Weights of a small transformer language model.
Size: 11 layers, vocabulary 3932, 4.54M parameters.
Architecture: RMSNorm before each block, rotary positions, untied embeddings, capped logits.
Training: a variant of SOAP for these matrices, 2368 steps.
Each number is 128 + 32 x the weight over its row's rms, rounded and kept within 0 to 255. Layers, rows and columns count from 0. The size above them is the row's rms in percent of the matrix's.

# layer 7 MLP down (transposed), 448x160, rms 0.248, rows 37-103, columns 96-127
size [101 106 109  84 106 100 100 106 113 109  89  63 115 101  82 102 106 103 101  95  84  97 100 102 112 110  99 104  88  85 109 114 113  78  71 102 106 109  97 107 113  92  97 105 107  87  76 105  70 102 104 109 107 102  85 103 112  99 107 102 110  87  99 111 108 108 110]
[[154 141 146 142 144 195 100 147 112 162 194  96 146 120 172 150 213 140 164 144  68 143  81 155  98 112 111 167 111 124 150 118]
 [119 127 126 128 130 131 165 130 153 103 109  92  59  76  80 161 139  78  81  65 137  95  99 142 105 147 162 119 155  94 160 142]
 [140 138 135 111 204 194 102 155 152 153  97 150  62 156 142 106 169  65 170 105 105 140 113 180 143 117 150 146 163 126 133 144]
 [139 154 156 149  99 100 203 152 148 143 138  97  90 163 158 122 162 155 105 108 151 105  85 134  81 139 109 120 144 203 142 142]
 [129  89 135  83 142  99 144 130 116  78  90 171 101 118 183 129 165 104 103 154 142 118 126 154 124 124 136  69  90 112 182 179]
 [101 104  65 201 147  61 128  97 123  74 178 125  74 171 105 165  92 150 141  98  96 182 116  91  73 122 111 116  43 148 110 101]
 [142  76 177  86 137 144  78 142 102  94 185 131 131 165 118 159  96 106 164 157 102 131 143 125 185 114  58 155 146 140 151 111]
 [145 187  55 118  91 122 120 141 118 132 156  74 144  79 161 110 133 150 139 142  77  59 101 109 148 120 109 105 106 158 154  88]
 [135 161 136 156 153 114 131 150 191 191 101 126 119 125  45 171 164 126 143  64 132 112 149  97 103 118 230 127 126 157 111 103]
 [156 127  84 113 126 108 138 128 180 144 174  79  60 162 130 129 113 116 102  92 105 155  91 132 136 142 103 101 126 101 191  51]
 [141  85 105 140 131 162  50 146  51 134 142 138 179 120 124 161 109 151 150 163 135 164 180  73 156 171  66 130 144  84 167 106]
 [124 145 114 158 118 162 165 111 168 134 150 108 148 123 108  75 158 176 134 165 108 133  98 113 101 159 101 134 117  92 134  88]
 [132  34 136 100 125 138 165 161 122 119  89  89 164 118 116  88 205 180 136 143 158 148 130 146 192 108 131 129 114 125  78 169]
 [163 103 150  81  84  82 152 112 135 154 142 146 125 153 100 103 147 139 146 157 153 167 124  87 143 124 132 117 213 101 140 153]
 [ 84 111 176 157 105 138 190 149 135  85 148  58 147  90 176 158 122 124  66 115 130 112  83 119  99 166 135  74 116 110  94 120]
 [153  53 218  77 140 120 135 119 123 108  89 179 137  86  83 130 105 153 100 143 187 153 142 101 157 160 143 162 163 150 109 200]
 [184  89 149 116  94 110 130 112 126  95 116 108 137 125 132 156 145 134  98 125 101 194 165 163 134 112 167 128 146 126  95 162]
 [114 200 138 153 112 153 123 127 138 127 113 156  94 167 132 140 149 115 132 144 114 149  96 135 105 153 124 110 140 157 151 116]
 [178 141 130 171 171 105 177  95  84 130  81 163 135 139 120 146 117  72 117 111 169 119 147 154 188 132 106 199 126 143 147  73]
 [142 156  85 137 106 162 161 106  91 117  85 128  47 127 148  99 140 131 102  81 155 207 145 144 137 103  88 139  99 160 111 174]
 [177 123  72 137  59 152 163  98 131 122 148  83 104 115 132 118 176 142 119 133  95  69 146 131 134 159 127 175 148 152 141 157]
 [156 101 118 133  99 129 140  78 101 166 172  45 105 121 132 106 152 108 143 171 194 155 129 169 154 117 128  77 161 144 135 127]
 [ 98 177 137 124 124 149 123 161 138 151 119  69 102 158 110 100 180  69 165 149 133 112 128  98 142 159 174 160 154 110 169  99]
 [124 146 166 118  84 139 121  80 132 148 142 100 157 174 153  79 129 167 153 112 129 140 113 158 164 185  97 165  67 105 140 105]
 [148  90  64  97 122 155  96 108 161 110  92 131 145 100  59 141 107 154 112 165 105  99 120 147 147 109  87 118 144 123 180 195]
 [ 94 131 108 144  97 118 114 126 103 113 135 137 172 147 110 104 109  84 140  96  97  94 173  70 140 118 165  82 119 130  91 164]
 [142 125 127 174 123 114 136 134  87 157 161  93 152 169  96 172 144 141 168 126  92  92 143  96 109 121 128 105  87 184 169 111]
 [103 168 155 154 110 103 114 115 160 163 163 102 162 123 163 135 133  50 165  84 109 154 112 152 127 112  90 175 184 142 141 198]
 [ 97 156 166 142 156 135 142 169 138 101 122 172 144 100 170 135  31 107 145 111 152  96  69 138 109  79 130  94 103 110 105 146]
 [126 135 120 193  83 152 170 159 168 161 165 125 123 146 127 139 171 151  77 166 173 139  69 131 114 109 107 128  93 161 110 183]
 [137 103  94 113 147 133 133 122 115  96 143  72 144 126  98 109  98 169 136 177  90 150 121  95  89  59 157 181 155  98 107 142]
 [158 160 153 105 125 130 110 113 112  81 177 106 142  64 106 173 171 135  81 129  85 125 173  95 105 120 106 137 184 165 117 180]
 [128 133 155 210 133 127 180 190 147 127 101 148  94  78 157 143 152  95 101 139  92 136 103 117 200 159 128 150  99 141 144 157]
 [126 123 110 111 149 114 166 130 119  95 106 161 120 127 116 114 111 130 126 118 155 158 175 133  62  86 172  96 107 106  96 144]
 [162  92 133 131 125 141  80  93 121 105  61 190 115 176 139  99  51  71 147 127 120 119 133 107 181  86 122 104 149 144 116 138]
 [189 126 126 135 102 147  65 128 162  28 161 118 166  94  86  87 114 127 174 151 146 180  98 100 117  63 105 161 124 159 143 168]
 [170 139 136 146 117 143 104 127 213  89  59 119 101  88 155  94 135 119 105 135 106 170  98 142  71 182  84  94  95 128 127 139]
 [157 120 137 139 146 138 131 126 120 106 126 139 106  86 194 113 119  77 154 160 159 191 144 168 123 140 100 156 162 161 152 144]
 [ 99 106 147 125  82 118  89 145  86 136 178 134 110 131 178 138 139 149 124 147 115 126  95 130 126 156  83 130 151 203 154 145]
 [147 189 113 177 122 106 148  88  72 113 149 159 104 189 130 153  66  63 141 123 152 144 132  90 155 155 143 143 152 141 145 105]
 [132 152  67 136 119 135 106 126  28 127 188 186 111 107 128 119  93 106 124 106 183 124 120 123 111 162 181 138 187 153 183  93]
 [145  88 159  69 154 133 185 147 148 100 112  45  84 159 100  88 112  89 160 108 137 186 178 140 105  78 134 164 106  94  98 121]
 [116 123  90 185 129 137 130 141 183 113 130 131 116 142 162 102 142  96  77 142 244 102  90 144 181 116 191 129 134  87 173 160]
 [156 171 136 163 149 132 150 119  82 147 130 163  95 150 137 169 159  65 158  98  84 180 110 141 177  99 120  89  67 127 117 101]
 [112 124 114 140 113 155  92 115 126 184 127 122 125 105 100 167  71 161  85 129  67 146 115 164  60 147 158 112 100  81 173 151]
 [124 103 158 104 131  93  58 132 171 156  43 141 146 142 162 112 105 129 127 110 163 137 105 170 120 165  97 177 140 155 144 140]
 [201 115 151  68 184 144  91 143 121  92 104 148 131  76 150 146 159  99  82 164 115 166 129 129 143 122 108 143 176  79 170 107]
 [156 174 172  96 127 155 155  79 170  84 100 108 167  77 131 138 109 119 139 141 128 105 119  98 187 129  71 177 122 127 129 141]
 [143 134 117 104 166 129  34 173 148 141 115 117 148 183 149 120 127  68 144  86 114 134 158 124 115 114  87 123 135 140 139 108]
 [134 122 135 152 106 153 144  97 138 112 158 110 145  83 147 177 172 110 103 156 175 152 119 151 118 150 148 120 102 162  56 107]
 [ 93 118 174 118  51  92 100 149 136  87 141 170 110 142 127  95 104 106 137  94 131 112 140 146 111 118  65  89 189 162 122 137]
 [135 132 190 149 108 118 137 173 142 122 123 142  77  70 128 131 157  99 133  88  91 136 168 106 148 126 115 143 110 147 137 121]
 [ 95 162 100 100 131 155 151 112 144 103  89 134 126 156 159 175  94 108 167 124 183 206  53 155 155 118 117 152 135 120 151 108]
 [123 113 104 117 165 133 118 118 129 116  86 117 158  83 121  91 169 158 175 155 123  99 136 127 101 106 166 115 149 107  61 126]
 [128 141 130  84 127 117 157 103 151 160 113  63 127 159 105  91 150 152 109 176  89 152 160 110 136 101  89  34 120 157  43 114]
 [118 130 104  98 103 156 146 121 157 138  94 109 114 139  88 101 148 187 174 114 134 166 162 122 102 142 103 105  93  98 135 128]
 [172 103  88 121 127  98  85 152 149 171 138 128 156 130 117 159 135  67 143 110 108 164 108 103 103 128  90 151  84 179  79 115]
 [147 169 109  81 131 191 150 151  74 104 132 124  99  72 134 158 150 155 167 150 140 109 147 145 120 185 135 133 137 178 126 101]
 [141 152 205  99 129 151 121 126  75  64 124 154 122  83 139 172 143 113 128 101 168 118  75 149 134 142 178  93 110 106  89 118]
 [136 110 134 127  80 182  55 151  80 141 124 158 177 134  90 167 123  98 141  97  41 165 146 141 139 123  98 154  74 166 156 100]
 [120  64 218 109 167  93  89 159 134  80 146  98 147 161 104 140  71  89 142 136 141 149 148  88 141  96 105 113  83  89 148 146]
 [127 126 160 178 124 132 166 127 144 130  89 183 169  92 125 104 124 166  90 129 137 164 102 117 106 144 158 174  85 136 115  98]
 [116 149 115 153 128 129 145 104  73 125  35 139 139 162 122 168 140 102 124 134 146 110 146 151 105 135 133 148 114 166 119  83]
 [188  92 127 136 141  53 126 113  73 153 141 109 126 128 145 123 132  73 144 148 190 156 111 103  93 127 172  85 134 167  56 164]
 [129 129 128 107 234 106  86 116 180 136 103 136 135 152 190  95 184 118  86 120 125 129 126  90 199 112 169 103  83 124 111  91]
 [152  81 164  99 117 186 137  94 135  79 150  82  74 161 181 100  97 124 118  99 132 134 156 121 103  87 121 120  97 107  93 147]
 [184  83 119 137 109 149 124 158  83 127 123 184 121  70 146 117 123 120  85 116 188 117 141  72 161 191 102  89 152  77 145 124]]
# layer 7 MLP gate, 448x160, rms 0.259, rows 38-104, columns 96-127
size [101 115  87 105 101  93  95 112 110  91  83 107  89  85  95 106 108 103  97  86 100  92 101 115 100  92 103  97  88 100 113 125  89  90  99 106 120  95 114 113  87 104 110 105  95  88 109  86 112 105 109  97 104  88  99 113  98 106  93 125 105 101 102 108 108 121  86]
[[121 200 105 143 151  91 148 136 146 137 127  79 149 130 132 122 170 105 143  60 144  68 141 146 155 119 139 186 105  73 141 156]
 [136  92 116 140 116 188 115 116 111 102 144 114 119  67 114 105 156  93 126  97  94 173 127  87 141 101 132 115 193  97 192 123]
 [164 118 118  81 175  95 121 120 113 117 145 146 127 166 166 111  70 126 130 144 114 120 203 126 153 132  93 108 161 108 186 104]
 [132  89 183 183 122 131  93  86 121 181 142  69  83 104 128 140  80 114 151 174 231 102 102 107 118  81 147 135 157  81 158 132]
 [175 127 196 131  89 150 116 171 132 136 123 110 138 182 202 167 113 135 159 170 170 126 127 145  83 119  93  80 132  66 148 162]
 [127 137 108 117 137  92  98 132 120  74 137 127 140 114 158 178 134 162 145 102 163 172 116  82 153 116 113 136  70 177 125  98]
 [125  90  69 120 169  62 103  61 136  51 129  83  93 124 131 160  85  73 167 137 139 124 118 106 104 115 102  65  98 141  89 124]
 [119 115 106 158 136  84 139 172 148 139 149 126 128 103 132  90 139 133 150 132 130 171 103 127  75 121 193  64 163 116 121  83]
 [134 148 135 134 103  43 171 101 144 147 147  97  87 125 108  76 132  79 109 128 154 129 128 123 132 108 126 145 144  71 109 151]
 [ 99 134  99 111 123 105 113 146 112  72 112 136 115 142 135 141  91 104  70  86 129 143 130  63 131 105 195 141  72 113 149  74]
 [182 216  96 156 175 148 108 170 149 118 108 110 141 153 113 175 128 112  61 179 190 115  90 154 166 101  90  96 145 169  98 137]
 [121  52 137  95 107  58 123  81 127 153 162 115 106 119 125  65 153 167  86 104 134  53 130 117  68 135 137 196 171 142  93 154]
 [115 181 113 119 155 123 111  69 126  68 153 141 115 143 143  93  86 155 102 146 103 133 164 125 178 130 180 141  81  97 166  86]
 [ 91 132 105  71  80 135 150 126 113 106 106  87  48 129 133 144 115 162 133 141  85 180 136 128 159 166 146  96 130 168 125 123]
 [180 205 129 190 146 139 140 175 167 116 171 101 156 146  82  75 209 158 129 124 105 148 160 130  86 138 103 172 139 102 150 117]
 [112 157 171  93 121 122 164  56 169 120 135 149  52 145 123  58 153  80 184 141 101 182 129  97 105 152 100 143 138 118 135 171]
 [ 60  94  61 174 200 141 151 122  77 111 187  77  89 112 113 138  92 132 151 156 102 134 133  89 188 105 143  89 100  93 152 185]
 [132 117  52 127 129  89 122 124 172 138 138 162 153 175  89  93 120 150 158 151  94 130  81 106 131 168  61 169 156 106 102 134]
 [190 157 142 141 127 123 125 134 155 116 171 139 140 165 127 140 144 109 117 176 114  50 164 106 109 113 133 184 142 104 158  97]
 [124 121 129 106 130 144 117 120 120 130 154  57  86 155 150 110 115 108 145 147 204 104 247 146 137 126  85 139 193  68 100 140]
 [138  80 156  50 164 156 154  69 131 125 139  62 145 160 114 123 149 112 165 129 158 119 128 181  79 169 128 166 122 155 101 142]
 [161 102 134 139 157 131 141 116 128 125  80 117 133 148 116 156 139 156 123 152 125 139  64  92 142 171 181 158 162 104 123   0]
 [102 166 139 110 155 169 187 158 123 149 152 135  88  66 134 138 120 119 107 121 163 126 103  95 137 138 146 199  68 102 122 117]
 [126 169 168 175  56 106 111 134 129 157 158 133 108 142 164 103 111 137 208 140 201  83 159 133 106 158 156 108 126 126 128 110]
 [146 153 141  97 140 128 124 105 140 156  93 118 137 132  92 127 149 158 116 189  82  82 128  28  91 158 199 136  44 112 117  91]
 [ 87 123 113 109 137 129 111 170 166 104 170  91 128 141 122 122 105 174 138 141 145 107 124 133  79 142 164 100 163 123  81 132]
 [119 139 104 124  86  84 138 145 130 149  60 102 160 114 130  93 147 150 113 108 205  90 175 119 141 119 128  99 162  88  96 139]
 [132 143 125 109 177 153  91 147 131 125  91  75 137 118  95 128 113 126 131 156  84 125 136  97 142 104  46 134 194 187 104 146]
 [135 140 115 121 116 136  96 127 197 186 123  79 152 152  91 157 113 125 164  97 105 175 124  83 152 134 180  97  67 140 151 134]
 [164 165  98 106 100 156 138 133 169 115 135 124 120 134 111 132 139  83 122  89 103 227 121  88 166 159 154 153 130  92 102 150]
 [134 118 153  95 145 129 118 129 161 123 169 129 144 123 104 146 180 103 195  95 122 112 109 114 102 173 161 120 188 154 109 145]
 [166 151 113 159 157 112 144 125 127 167 138 106 148 151 158 177 139 117  98 117 164 161 121 176 157 110 165 165 102 131 203 144]
 [122  74 158 121  82 113 137 182 120 118 144 109 149  84 104 161 141 135 107 176 210 177 123 161 148 134  67 109 156 179 220 148]
 [ 56 160 199 117 215 131 156 144  78 168 150 113 138 150 193 171 112 139 192  79 150 118 132 134 143 131  95 114 106 108 169 173]
 [ 89 178 148 160 155 154 155 117 120 124 166 173 155 144 103 176 124 119 118 102 136  94 172 113 110 191 139 177 126 168 162 183]
 [148 120 124  94 125  72  89 186 202 124  88 111 164 132  71 178 191 135 141 135 129 132 159  98  70 157 108 163 145 120  98  98]
 [144  89 126 125 155 125 139 134 142 161 156 137 110 109 126  40 110 108 109 105 163 158 148 161 138  67 136 123 137  93 136  95]
 [111 148 163 177  86 105  86  99 129 104 137 122 121 192 105 111 176 165 123 107 138 123  90  80 189 120 140 130 141 186 144  71]
 [ 98 163 132 165  71 119 149 113 179 102 178 127 207 126  89 111 145 139  80  99 118  86 170 126 131 132 101 127 145 123  97 168]
 [133 177 117 122 131 117 140 119 170 113 124  86 157 141 141 116 140  93 180  79 175  90 118  97 105 146 134 134  84 108 127 166]
 [154 172 157 159 197  66 128  96 114 150 145 115 173 133 144 156 110 138 124 187 113 132  99 136 136 136 116 119 116 161 106 166]
 [ 87 119 148 103 186 119 142 143 154 162 128 131  91 127 165 163 146 110 112 169 148 143  85 152 157 136 128  85 169 108 147 165]
 [147 116 116  60 147 141 154 123 140 102 170 126 146 112  76 125 161 169 159 120 123 106 140 145  86  73 147 116 177 163 137 103]
 [162 163 121 198 131 177  87 126 146 151 103 154  43 194  66 146 126 144 109 156 152 110 111 148 119 123  58 115 178 165 122 108]
 [108  97 174 130 147 168 143 140 136 152  95 111  83 133  91 150 147 164 170 144 171 145 140  65 133 143 103 111 137 115  80 173]
 [140 147 109 105 160 112 117 135 116  81 110 101  79 145 172 106 136 135  74 189 169 139  79  98  96 172 131 112  90  92 123 176]
 [130  72 117 208 121 123 160 139 167 159 110  85 141 138 136 115 147 136 122 153 127 143 104 122 100  60 120 126  79 169  74 149]
 [179 100  96 167  91 122 129 147 153 180 147 109 175 133 166 125 121 168  81 109  92 175 117 162  93  80 169  93 208 144 116 146]
 [ 97 150 150 171 204 124 150  89 161 204 112 112 153  40 104 135 147 136 139 132 115 162 126 103 127 175  96 182 144 117 164 100]
 [164 206 127 158 132  69 129 143 180 132 110 121  56 142 102 104 168  81 104 165 190  71 100 121  69 123 154 151 151 134 132 158]
 [173 143 110 127 112 118 127 197 134 162 122 139 139 128 111 148 140  86 158  98 141 140 112 130  69  61  97 154 141  89 121 166]
 [110  71 126 188 124 124 128 171 154  83 210 145 169 133 156 126 156 111 174  58 108 148 139 163  27 137 123 110  96 144 132  77]
 [168 140 120 124 136 128 102 110 116 145 127 174 144 119 149 136 129 102 113 172  54  51 180  98  92 125 136 164 147  84  75 127]
 [102 127 188  88 120 100 153  91 162 122 133 144 127 124 156 120 181 137 135  72 122  89 179 146 159 148 157 146 138 121 192 125]
 [ 85 188 153 144  93 144 165 131 132 159 117 137 130 105 164 162 125 178 167 153 168 113 202 151 139 123 164 143  96 129 121 103]
 [126  71 151 115 157 134  77 166 174  65 115 145 126 132 128 161 156  68 133  75 129 143 150 138 120 113 165 115 174 156 127 162]
 [ 67 114 135 109 117 119 143  97 141 139 135 106  58  72 151 129 143 130 143 107 146 130 132 139  82 146  90 188  92 109 123 155]
 [127 134 135  80 109  78 157 134  80  66 133 142  76 131 112 159 154 150  94 171 164 126  91  95  95 139 117 134 111 158 121 114]
 [113  95 107 152 127  80 171 102 184 176  74 130 109 169  98 152 114 175 125 139  99 110 144 121 131 147 144  86  97  70  95 139]
 [132 151  61 141  97 172 120 159 167 114 105 107 133 118 111 112 109 113 139 143 175  81 137 127 100 164 132 110 128 187 163 217]
 [140 110 200 134  82 130 147 154 119  76 133 105 142 114 107 104 137 141 112 163 130 197 120 136 127 109 118 152 116 122  68 102]
 [156  39 115 149 143 153 121  43 160 101 157 129  75 125 123 113 124 154  91 101 109  94 154  94 139  98  81 128 145 142  56  89]
 [146  92 116 119 146  80 150 184 172 157 129  65 127 131  75 138 127 117 148 126 173 133 125  99 108  78 160 121  94 136 129  79]
 [147 142 139  73 115 166  97 113 121 109 123 152 136 120 127 103 123  97 183 130 160  96 215 115  76 130 154 168 140 125 107 111]
 [140 140 102 146  69 120  87 168  83 165 152 155 182 166 146 102 117 126 155 201 170  92  86 111 110 152 151 146 114  59 149  94]
 [164 168 113 157 162 116 129  83 171 155 126  18 117 181  94 150  96 150  95 158  72 103 141 121 117 146 126 112 115 143 157 145]
 [152 139 136 152 139 142 131 117 114  62 151 188 122  85 128 103 136 136  80 182 142 134  70 113 154 152 140 118 105 131 129 138]]
# layer 7 MLP up, 448x160, rms 0.263, rows 38-103, columns 96-127
size [101 110  96 104 104  91  97 109 122  97 105 112  74  92  89  97 103 112  95  93  98  96 103 111 101  98  96 104 104  94 111 109  99 107 101 105 108  98 104 104  91 103 111 104 110  91 107  95 105  95 103 101  94 103 103 112 104  98  98  98 104  96 107 101  95 107]
[[105  95 125 121  68 122 118 184 143 134 136 134 192 188 152 140 129 166 153 159 156 134  91 151 124  61  93 129  78 109 113 136]
 [120 145 118  71 122  71 231 121 153 145 140 166 108 158 134 167 148 120 144 122 171 139 176 142 160 182 144 114 111  88 114 154]
 [ 93 106 107  93 146 105 102  80 108  89 157 123 117 183 167  96 119 153 180 118 160 112  75 158  98 157 151 120 141 116  75 123]
 [134 149 107 113 148 147 108 145 126 143 103 155 155 127 109  73 136 149 176  94 101  79 165 141 156 147 106 154 122  70 172 123]
 [148  61 124 141 155  72 124  83 111 156 133 178 146 155 169 122 112 135 135 157 112 125  83 137 111  85 167 127 157 120 151 201]
 [ 57 145 117  84 147 130 127 111 122 128 138 122 117 156 167  45 111 123 102 104 102  38 153 220 163 150 129 125 164 121 154 184]
 [ 93  47 132 126 137 157 117 142 132 132 146  91 148 140 170 152 152  60 103 162 187 134 160 134  93 157  97 100 146 150 154 105]
 [123 167 134 121 111 104 136 132 120 118 152 233 115  72 135  96 104 100 155 127  91  95  93  98 121 194 134 121 112 113  74 183]
 [120 105 106 111 123  62 161 130 146  94 168  13  74 163  84  94 105 134  66 143 198 152 148 166 164 125 144 132  96  59 108 141]
 [135 166 133  69 152 133 108 103 211 154 138 102  66  84 115 173 159 128 108 142 113 119 125 135 127  88 114 150 108  97 121 138]
 [135  70 155  77 106 134  88  80 123 205 122 175 115 134  87 103 145 144 148  50 161 160 143 139 141 135 183 150 136 117 169 117]
 [139  92 144  71 143  73 105 126 152 170 169 112 101 175 149 117  58 153 112 127 132  88 125  61 133 108 146 140 151 128 116 165]
 [164 123 184  93 121  83 132 174 159 131 121 136 129 177 146 120 122 119 140  80 113 118 131  87 189 124 138  90  98 133  78  61]
 [154 141 120 194  97 127 140 127  79 111 156 106 169 152 155 176 182 155 102 105 145  67 142 144  86 105  81 114 142 122 161 120]
 [157  82 117 109 137 136 135 124  93 181  71 146  89 108 168 158 141 177 121  94 141 131 136 141 154 138 155 100  86 135 125 127]
 [147 191  90 166  99 142 152 108 159 123 116 124 189 125 131 132 143 115 149 147 168 104  79  91 112 113 116  62 128 111 138 143]
 [ 50 156 167 122 127 163 104  90 150  84 150  99 113 142 173 148 121 114  92 102 109 162 118 168 119 129 154 193 112 152 181  64]
 [103 122 100 114 148  73 131 155  74 124  83 116  43  75 165 126 173 153 105 134 115 180 138 134 180 136 125 127 134 128  54 130]
 [144 129 101 123 131 196 169 140 148 127 176 133 112 166 156 106 109  62 140 153 136 117 152 125 129 145 158  74  79 122 172  57]
 [ 95  97 117 166 114  98 111  95 109  95 117 106 144 163 117 102 147 105 133 173 179 117 128 110 150 143 161 108 149 107  68  91]
 [130 186 174 126 117 119 148  98 167 163 114 143  39 121 104 100 148  66 141 184  96  90 148 156 166 139 169  70 179 119  99 142]
 [116  91 210  86 133  84 178 108 131 117 130  96 116  71  95 134 128 172 150 137  38 144 115  85 140 138 172  88 124  85 132 169]
 [126 161 121 107 132  88  98 107 129 117 127  96 182 148 155 158 142  97 119 152 199 177 158 118 162 116 105 158 102 139 192 165]
 [118 144 137 108 121  43 150 139 180  83 115 126 161 152 167 114 155 164 132  99 125  99  92 169 149 113 169 154 133 124 122 195]
 [199 156 162 118  69 103 121 176 104 138 128  90 184 147 118 133 165 142 177 115 150 179 125 168  95 140 116 140 172  93 133 147]
 [150 117 124 109 161  75 124 126 118 149  93  76 161 111 111 136 132 164 153  80 112 133 213 141  91 115 145 113  89 115 191 140]
 [148 154 127 115 130  86  97 148 101 128 138 162 188 134  79 108 119  74 149  82 211  75 100 132 122 156 118 125 148  85 167 156]
 [ 84 157 160 101 143  84 144 196 117 139 145 136 138 115 118 149 116 144 130  87 148 133 123 110 134 132 143 110 142 135  25 116]
 [121 167 125 159  71 110 148 160 132  83 156 124 146 150  63 107 179 125  47 149 172 110 143 113 189 144 122  68 110 130 152 139]
 [155 108 144 169  71 168  83 136 139  95 159 119  93 193 160 131  58 103 146 144 146 217 110 151 101 157 191 164  84 110 180 195]
 [137 108 123 207  72 146 157 143 168 146 123 120 167 130 121 104 135 107 121  81 170 160 142 112 136 162 155 140 115 113 133 109]
 [ 97 101 157 177 113 102 141 135 146  82 105 126 111  95 142 119  82 122 168 108 133  86 150  67  90 109 132 114 126 109 109 161]
 [122  98 126  92 118 178 150 138  97 128 119 135 159 126 107 130  89 107  79 133 130 191 146 111 160 126 135  97  85 102  85 105]
 [111 120 138 102 171 148 188 110 157 130 167  78  84  88 154 153 159 102 143 162 194  95 144  96 152 145 111 104 191 108 154 116]
 [177 115 164 111 141 142  91 156  98 108 177 113 178 136 101  72 119 134 142 169  94 139 132  75  96  65 137 134 153 132 112 148]
 [ 95 126 146  85 130 153 137  58  97 114 158 185 189 201  72 132 136 141 139 136 108 104 134 118 173 117  58 172  62 124 120  84]
 [121 138 165 120 137 155 184  75 175 131 146 111  71 132 132 153 152  53 147 183 102 151 115 148 182 109 142 133  87 129 113 164]
 [ 95 163 121  27 162 112 184 122 116 135 104 175  87 156 106 136 114 102 127  72 130 113 168 122 167  96  98 158 110  70 145  59]
 [187 147 151 125  81 120  90 142  76  88  93  53 153 121 115 151 183 145  98 126 105 111 204  98  83 190  68 174 149 118 164 155]
 [149 136 135 168 124 129 101  76  94  87 123 164  69 161 150 146 186 165 100 121 157 142 157 125  84 165 120 162 162 143 122 145]
 [148  93 136  87 147 123 169 143 106  57 154 147 119 114 130 185 147 128 147 126  80  58 156 106 125  76  72 142 188 156 132 103]
 [161 113 119 119 162 100 196 117  98 175 128 135 122 147 147 132 114 161 146 107 158  99 138 149 156 128 146 116 168 134  81 116]
 [127 129  74 185 146  77 175 154  73 148  72  65 152 111 160 172 130 167 138 103 175 107  97 159  83 121 129 133 130 176 136  48]
 [121 126  91 148 170 133 123 203 127 140 123 123 118 145 108 139  83 121  93 160 146 140 106 128 104 183 117 133 110 147 168 180]
 [104 212  68 147 141  90 137 167 106 148 167  73 155  72 171 143 132 107  83 137 209 124 134 130 119 164 156 134 165 147 149 147]
 [127 127 132 186 117 150  56  74 150 121 128 104  69 142 105 150 140 128 100 180 130 156  87  90 101  95 135 114 109 122 120 182]
 [138 140 125 162 147 141 125 187 101 103 124 112 158 125 164  92 168  90 179 124 147  93 112 105 113  93 171 144 118 174 159 132]
 [138 105 112  86  72 135 145 121 195 111 176 188 150 118  81  73 124  99  89 143  92 133 116 155 163 143 212 140 112 135 108 147]
 [100 144 153 157 119 149 146  97 112 170  91 108  89 142 103  95 113 112 188 132 164  95 101  45 156 152 129 141 112 137  90 107]
 [ 88 115 149 119 178 197 102 106 147 139 112 119 153 139 112 161 166 127 107  96  72 127 150 128 107 147 222  83  87 191 117 144]
 [130  91 113 139 112 134  94 158 134 133 153 148  63 111 103 164 218 103 108 121 127 163 148 127 173 107 126 167 129 105 115 146]
 [134 115 129 170 194 113  97 110 122  87 106 105 138  93 182 124 101 122 161 134 143  79 118 169 188  68 170 137 151 163 117 152]
 [ 93 141 118  64  74 109 120 192 118 105 178  63 111 120 144 108 173  96  57 151 126  85 126 116 145 158 169 127 116 157 145 146]
 [120 182 116 127 168 117 113 138 132  94  74 108 164 182 132 146 138 132 172 159  60  66 108  75 104 157 167 149 115 107 194 157]
 [156 121 194 150  85 168 125  92 135  91 139  99 108  77 255 107 125 154 149 122 140 111 116 118 163 151 166 158  80 195 119 118]
 [160 164 143 115  94 150 106 130  93 107 129  55 159 104 119 111 135 146 143 109 181 191 135  83 143 138  55 108 130  95 101 205]
 [171 112 133 177 115 155 133 169  77 134 107  80  70 141 165 178 138 136 106 117 144  95 128 127 124 152 161  79 151 161 112 150]
 [120 105 162 149 145 101 110 135 147 137 128 141 132 156 165 129 142 144 104 128 164 173  85 161 161 117 141 106  97 137 103 145]
 [ 68 136 177 134 135 150 148 141 123 157  60 123 151  93 144 149 126 140 164 181 121 145 145 171 139 103 108  58 187  90 158 143]
 [159  69  95 120 135 134 143 155 128  45 123 129 183  87 168 142  45 114  84 122 128  95 100 104 115 174  76 175 123 105 110 152]
 [130  71 156 116 153  46 121 155 133 152 124 145 150  88 146 121 126 140 108 153 138 101  73 135 189 127 155 110 125 102  81 163]
 [125 150 150 151 191 120 106 141 128 126 124 106 184 181 125 128 169 111 116 125 140  98 110  88  93 121 126 115  59 153 142 127]
 [139 152 157 116 114 139  85 102 161  73  91 131  92  98 112  72 105 105 101  81  76 121 174 114 134  96  80 127 128 139 152 138]
 [188 160 148 123 121 141 181  99 142 109  99 125  63 131 101 185 113 116 178 125  87 117 115  62 104  80 157 123 103  80 170 153]
 [ 91 161 161 161 121 126 120 119 138 170 179 113 122 209 117 125  62 100 164 150 160  83 147  85  86  91 137 152 138  78 141  92]
 [154 144  87  82 121 129 155 109 123 133 123  63 121 162 107 103 107 147 113 170 121 169 149 165  36  77  71  96 119 204 116 137]]